Each number is 500 + 25 x the weight over its row's rms, rounded and kept within 0 to 999. Layers, rows and columns count from 0. Numbers have three digits each. The size before them is the row's rms in percent of the matrix's.

# q: layer 7 attention query, 192x96, rms 0.123, rows 53-63, columns 0-95
# k: layer 7 attention key, 192x96, rms 0.123, rows 53-63, columns 0-95
# v: layer 7 attention value, 192x96, rms 0.146, rows 32-52, columns 0-95
# o: layer 7 attention output (transposed), 192x96, rms 0.117, rows 32-52, columns 0-95
q53 108:526474473524491544500497507518489484533462492477498502478480453490489416472519526546505502491489466501510528489521513455480496480495498536498438503492467478517455478525515474515501501527492539481516502469514544478505452519482503506528500463518504498501494501491436522512537479481527496494
k53 101:562493465524511497509496513449504482539457515511502471524469467524500461494494526518500523426498484511465514494533528480497489457503518520511464524451483485501540460501540491495519512509486533474531494509507544485475491530468510474485498483480525496484503505470465510558496480485521492491
q54 107:445503511481504483517487483505492489491523485523505481533525505515471518490494500497506432487506496505479505555523426513558488520487484478502477538532454495520516449493465486469488524547487498525471477488493443470472518527497492504508466516494513527470510476505502505512513512475454522530
k54 116:476504505480485488525492490537513473485514479505496474515547481518454502491495493530509438490491512503501519544525416483538495530492453498496487533535484472520496469481467497491479526535500506544451509483480447493503494517502510488505465521482519504455510450518501487531526513488470495528
q55 103:522554469473442517510494513488499518495506509547500494516535479503527469457488525507537523527517530475555487456502516510542507498538498473439519512506499485473534503495536475478489540479490475531515509500483491471545471518480501506482517494538511528492479485518484471457465528510477488523
k55 107:502513524492477549523510507486511506493535484555522484544520465493525486490498516538521534502497482479559483453488483536539516487528497480450498516492500497487509515504535477461497525497460489514501532513508474466520460501473470492512519490557525506531487487520457462464475540516486479524
q56 119:461485532540531415503492497482538465509492540514513529496504474503532503460477452474478500489542478528522500516539519506493508510464491480526491492522498512491488468498485481481546512478513518521469458467553515489511524503479498484452484512483480514516508466497461467485508486489515548503
k56 121:469494509529508442489480499479503483510485524474500535472531496510508518436471451514501505512544472512501467508525507491507467505456492518503497472543498507487466480476484498521536508486508520519443472466559525473494503526511510502473489496508480497513491445499437481460509529500538522507
q57 116:576479496481507471477477533458512515489524495466478512448471466501521505512477525473497568526491505488484530524498501477516488490450515480500473478542489501509437498517505503485506485507488517492508478531538494492475479481464516491505476517526506510491451515513450458500538506479505460497
k57 116:576455536496487492507512524494539501502502499517496535475465469491506494522480531509514564529488479516472485550508537483525518504460533483483482525510530518509453468533510473520502508537512506482495498498529490504498492477475508509508470541526478493499433505514483495494524514477493453459
q58 111:533540529501464482475551521498487482508497497486486488493523500519471558508481505513452513486494492472509470481492478463482481544509518523498512528530503507486444415502519522470516497465449492495501529497493455511450528466497537486513520492462484501487499489498498498473464514474534498495
k58 111:534520502510468486529528531476497498485504496494499523492505491506477516490451512494455473497506516488523489474497541491496487538526533496559512528527481507522448412559495516458517511488522508516511489471504481489466529474505510548482533477463493517495493500502525498470475507450496494533
q59 110:535532547490541507529511497484538518519489500480517493543509527511520487494534486499472478500479513472450511485538478458514532540506516523528484522506534529527453528553528473487502533461506502502515526483474491495505483494484486492533512508535523468463452545505488511463523508539483494528
k59 117:500516517485519486526478542460526525495495497475501489526512497513531503470521486512470490504493520469457507481525473462494538540512515541527514500496551537537462537503526481492481528450503505500479533498484508470492441505492483509549529498545528463485486538513505489474545504523477535528
q60 099:562466477477497513487544500536487483480497485529471526504453521483482525542512522465500509503477465509527521487495499527499464482521478517512483491499515516545500495494517486537476488484489513495475550520474518495479533446535498498456488534435447494512506523468499544494487520488494488466
k60 107:572476458492494501490523546503459482477529506497471509502460517484478527507523509469486483508470493502495530472492503537509428469522498506514488495487498505515478499494513477552497475455500493511516553518476518460482541466525521504465499517465447547500477503480512542494481509501505501496
q61 110:507501521477482524480530527520511499522449503499519514515486531441497473510493457523495507493514509517484488448514489467536482531487511480491502532456439508536521494458484506471506548502477473536532502500485508482521486512506535471466532514528518439528499459500484507529511508467521458509
k61 112:485520492500492517497539549498472502497431478472504506517494515473484471472486434527512530499516516508489494484532488501547477533499515489519489532458435505526517498471507530483473509485481481556515492502476482481523479504515521467467531490530532459524486454496503482517504516481530468527
q62 115:491534477500530491510496518456544523487525528515509511499462498525459471503498477548479500501551491515496469492505456487457527512482515515521550558482521496515502504467471506494492524504510509554491473486538500489533467500524499513507559522525531509538502506515544462521485521466464492511
k62 115:484526476486518536542497478512535497486509514472499516497486489521463452516504476548510499505538489492509510468526445485469523494494528520513554537517515492466494494489483492530501491523487502547513445457515512509558493468516517525519534496525507530545502503512528438490461496477513505481
q63 117:478513480560484486525493497491489473493486491458523525563508477511486495502481495515525491509509462460522485493497469498531471500513529454512516479525497495517515525501520476503524509521465537477540466475479507494499475502499507495497471515472541457518522487508513502398517471541524525477
k63 109:473496477544476493529487486505499491521478523454511538526512508516488497489488494473527501511506482453513484496511469476530477521523519443485556486523477519519521492509506460510518539521497523479555470494485494507508494510497502487507479514471515453476511490494511525414524477558537521470
v32 095:495490485492508474531475554467486502504503491486508540517496480503517496520515485489519527479523476484474513529552517503521533489470496500526508465490538503494611508504486428510513501485508500469502495474502518491502515493501497489494504487500524497480531476504517443514463473445478532537
o32 091:514517503526465543452482446549519519498513500528528458489475525501476515498486494487534463507493493490539498468489458512512503511482501525537495525532489529495438508458458497513516527527444495522508483494529504504493446492487524519506453494473509508483501523533475502457544504504511481493
v33 088:492527475488485460515467493551507514490505522515481552500473519524500482527457559433495501514478474515484511492465539502503508522516503501503483481460537476508532479523503486523495505538528515481498514508520521461538426506484504496453523509490483502488537474496515524512529500530473538487
o33 103:495502525526498534475534512475529507516515496485449473510571483470506509434518493532522517473514531498523536521496525518501471487457500473490537518518490526489467531482493510517491506501442498502493505483458498537482540458522535515511472469495528479546521509507505484532466505487525530495
v34 090:512477540517489535480493456499492494495474508550509523462514497514495447509525439488544518495546518478500510534474509509507500453455505509527502556473509507507528495475523494520508513529501487447536450497475459513471521485523508507533518509458512530493496507490490488547516496474512533504
o34 092:496525479521515505512516529533493521518569485461530468498499529491529511510491509479475499473472496508477518471483478481493469500507468499501523492506523495522487514522485502468473498473535487527523555527494523499506456509470468539466460488506473489551486485443502512488511454495533560456
v35 117:552496539541502452504487511498461488503518450480513514512501502451488508474548475562483531537577504480470520525494540502505505448506491520516488457494472500480524530476493513493493501487493524476492504505477517496497568490482521508509475497492520529471478525490482493505502502512528484529
o35 100:472499492513500512480530471481497490526498543523464472495501515546479513496449533529492487483479495483533479514506531477546471537492507502468487520483516517499510462512535482516534500470501499505522490473530503536522462533525505495487516514429433473543537479467482529527498465487496521517
v36 096:519515524517530545510509481499510503511522509471506505491499485508476477507547495519544509478544482467484488447525519505493486458518516532483463565496515479499472531494528491542517453483487497518514536474484511503497504508470493520474433484527494553471518458493506470518499507504475452533
o36 100:458496476556479506507492551498515515496489467539496506502477489458511532519468533490492516539469522516534477556476470488501511530515470450503546457479458529515503482545512509489489530505495505493490481547524512508483476499494553493535529492479536476529489515509512496491505505500515484450
v37 087:533500446511521543497540455474495457498481463510496479504515532466480527518543462530527518528509513513537500451505544482494470526475473533503453512471501508510475551527515530494482535482504484510491486514513476538488492489509504496504472478449507523506497500502495503522517506492482436530
o37 094:474486532510459457494493537538479498505542472511468516500520536513478488496480476458484510457470484493500500508468485501508529459527545474478515516485464516496484485481491500508543454496510508506536531440519504519502481524473485492510539501521499437509528537517539499497481515529500513557
v38 095:542542505529460548514507461510436519488513461502500443508521517483475485499524476510518512502517469505454526543513491495495497456497495454506447508503529523510498445510514512466499525507522467506472528508505499510500542484519489491465498498473505549503479504499464522491495514474474538528
o38 102:480473469503500465458487509521548446492502536450462501486486493542467513479467505508495485497484494494515469480509480510512486501496462564510572504505478467509536543481478541526502457484497516499512484479505494502512520508474491503557501477499467527507464489520506526503443498493511490485
v39 101:490492496499479559533478498496540531498471536516501462506556502517520477521490540469516502479493525507530475492515520500492514498468517518500506537471501502484495479503488516441505525500439470547550518502537481448535502505507470516508521552470497497525512519515505495466488478484472512452
o39 093:477523518477535463448538493498487481526503483511474510479442506494496494512496493504495509504473468482451530525484499478540480495545483493537507505533477509506494536501528476508500512494569500520469510525447514551482512536477549541490506465477483518462528497499492497521506501550495515516
v40 094:503479492483525467494544463478455511505514484475510517503500534485493414541487511510509470469486514494505501531503551492471507496519506480523488433508481476520507508463507483536513482475478505481452447465485485481516509485500525458532450528488504477491462519487525488506496484481496498529
o40 094:451527498496496508545443490507526487465495522514483508503505463505475565473524498518466499535484497527507485479543460511550492486464519488484508539530541473479494521513505506460484515512526494490558499539493488532475501469507468517481517497519460485519527488474510493499541547522499504524
v41 093:443539509495462528511470552457494504502487521506503453479510485496431483463490532451505517513530470531514554489532494520503521469528501505515523577498502505506538503511513497493483539494495510540478500478519522476535498508511475524468505473495479478494500491508509494495476470495471492467
o41 099:507501469482520493503523461553499487485525459489474502503529504520542511535490471545511473462516505452498454483524489474488467502491496474501511472517474445506496458492487513492505472517492539452540490498503518524470525516509535497502479490502520523494531475576491502521538527478465527501
v42 077:491497501467480521527501472488528539502424526501505509490497488464462476509508493541525499498519521492504510526505482474524522507527493465495554551464477518532497496513526453499502513554490509536483466482558473515442497490506515507538484515478475512500474470502502496470489495471480453498
o42 096:504527520482514493489483462492502439452510513530515483539506516498547503479506498475477468482490510453501524532492474489484475504459501516469494520525502501476519514464561544511491484449520505474498528524497519464547514510509495500482498498484500477490518548556487521539520460506497458466
v43 093:491458481481525483540555507459476482506514514481486497457501505508517460459489452507462482493490551515487476481479485526509475511475453503481481468556509522501488502462524483521496497475469548532451495490480512487542501515510516520494536499506496470503493521498519458448467510496510534516
o43 093:510514539500470476448462506510545502498496521523543489490531516490478540529545507477504521520505493470530533499515510494495520499545501482516508533451463457541516548525524507482496473534530487497493479483537504505459514515491498481449479521524510532513541466531479515519481472473476489489
v44 089:484493520487519492459487510536551558488494522506495530491498521516485481524456491491508498494467506515513476524501514475526522509503484451495507484498549497472471490490520536527502487524532500524445536504514475501437478504531492490491547506556514415514478487502502489513524500511501533524
o44 103:531465500505474522557503497475457442490516486509488458528476496523487488475525510471511550492506440506521518479496528496487466490491525497492499516484490496486496509525437497477477503466485500477539476514492539487496464515459517474488485497489502569495518486461477500501490532489557475481
v45 085:526465480537458483458516522461491539513496483528505482505488523545541489510493450493462502497500525497493470533499469554536507480480509571506502495481519513494525488509480513523456504464499492449480559529471515484526480488489505503518508472504490511505459509500482500516514467480544484520
o45 095:498471523486512505504468495484507493521521483481497534531475533474467532480441526462509471480518490541492494480486467442451472499518482472469494495529504464491536528475493491540547510511477440525516477490501485515486539468484507525499494555484548517483520488509505487496520477480516489530
v46 085:569502482484465496491538498518487545500509515507506521530533473485492486495511535492470495526463480511554491491543531487453514536488503507486482510529468522473556470533537484505471507535496472483511470516482491475520498491513498534472501452515504461509504532499494531519446531518505520473
o46 097:457513515491473504529494504498517481494497481503521456525468535509554497496517449504517551474546528468476495479491489542543507504510454475488492475487504467523497464459468511512522482487530542533471493513476477530455495451479515492486539534470495486501493474508509503502490482527514454481
v47 106:531528462489540474501490481520458492497506516464510516518461490455513467499499467496485492489558520492552476489521533509490474472483559490471455491469490481484546514484477492463506500467509504492509491500478508512454489514492517454464445474481485477531474506487481503516467498490468539504
o47 087:483503488536444484500535491488504479519520456497499508510510473551515485490512514516541490490461468515445523499466508515529518539503471486523559496521519473540441524489524509489506492523478463485495483524500488484542530517516465489501563526515485523467518500485506476521548517493508478493
v48 099:491525497491497494506465556499551530479502504501516482465485493475481517516529550480509561524546478475517481557470511520505482504466534523512501490488542482492473447499523527537516511507495529488501537535449489530513493500498485523537482534524508464473522503498519485466529525486472507495
o48 095:498491500445479501545472451497503507470483485498468503506472496483514545517499446523489431520450515487487511506523536477506514454514480474510484502476471525545488519474450469514471522496506487526465522470548509480531510496483529471496522481518484475509482504477472513534503492484537508485
v49 090:542500535501446501469484545495495508503480466531516533503465516496458518525505497465461505517514484498510509518469509495526540506511474500515527459478490517529471555484463516540478529486501527541531492530496536537472485497506475508476506521444510465503483492496487526487513554466528490518
o49 093:496492517533506479555485516544562494548499500514479532485488518445487485492508495522560508498485500494467512479544510472513482519488551525471498500481497499453492462508499541481530492497502458496489532481469482508537505491500531496521502470515451559503511514475495481499508457531489488478
v50 098:499487530485513520492525498496501519519484475535517532510530489525502468507485458501503505517484497500499487449470423518545473464541510542517493534512513493522477477503451482474505476490502546501435489504493506539518516497506535491513459506499543497474471521493470519494504516431484517511
o50 092:531513505544509540496481506531480480502507519478491496487516560473550509445512542506509500525495505493443462532490543493490547555479493474505476494502481513485508504443507497530508536539498473533537484481512536484505519542488492477492521506517464541527491469510517512500497490532497491518
v51 105:492471487471539489525535499497474476498532521486506494496484468500474540491537500533495533490496489511533519504507522484467499539493499502489535541503498496527437476516510462454519512504516502489512468474483419489538549491519496527498477500518488546514560482509534505475471491503505521461
o51 098:478483473515499501490523491461526482487466458531540520528516521470505441512513493493462479533478511466476499489488507470511473485504500473515468491506515472458519514537463515545464479524462525498496489525497519515440454528481474495489516503502488461525488522545471475505479503514475446524
v52 109:480507499510485475516466504459533441505499513500503461484507493517520565485539496512514496526528494512503521493527443487507485517527487516511500532491503524501474523531476493483494511520486495570482469529494464500545506480500490504497511491473518554483535510507521486474520453469539565475
o52 098:516503499506511534508524458508486535494484488488520490461519510492446491511428491464484529482520459500476492506481507553496526434511528507482505460513490516516512493471518518538495491523534493456515510501490516484479526543540538500506474488537464468537469501506454518529513493498514484473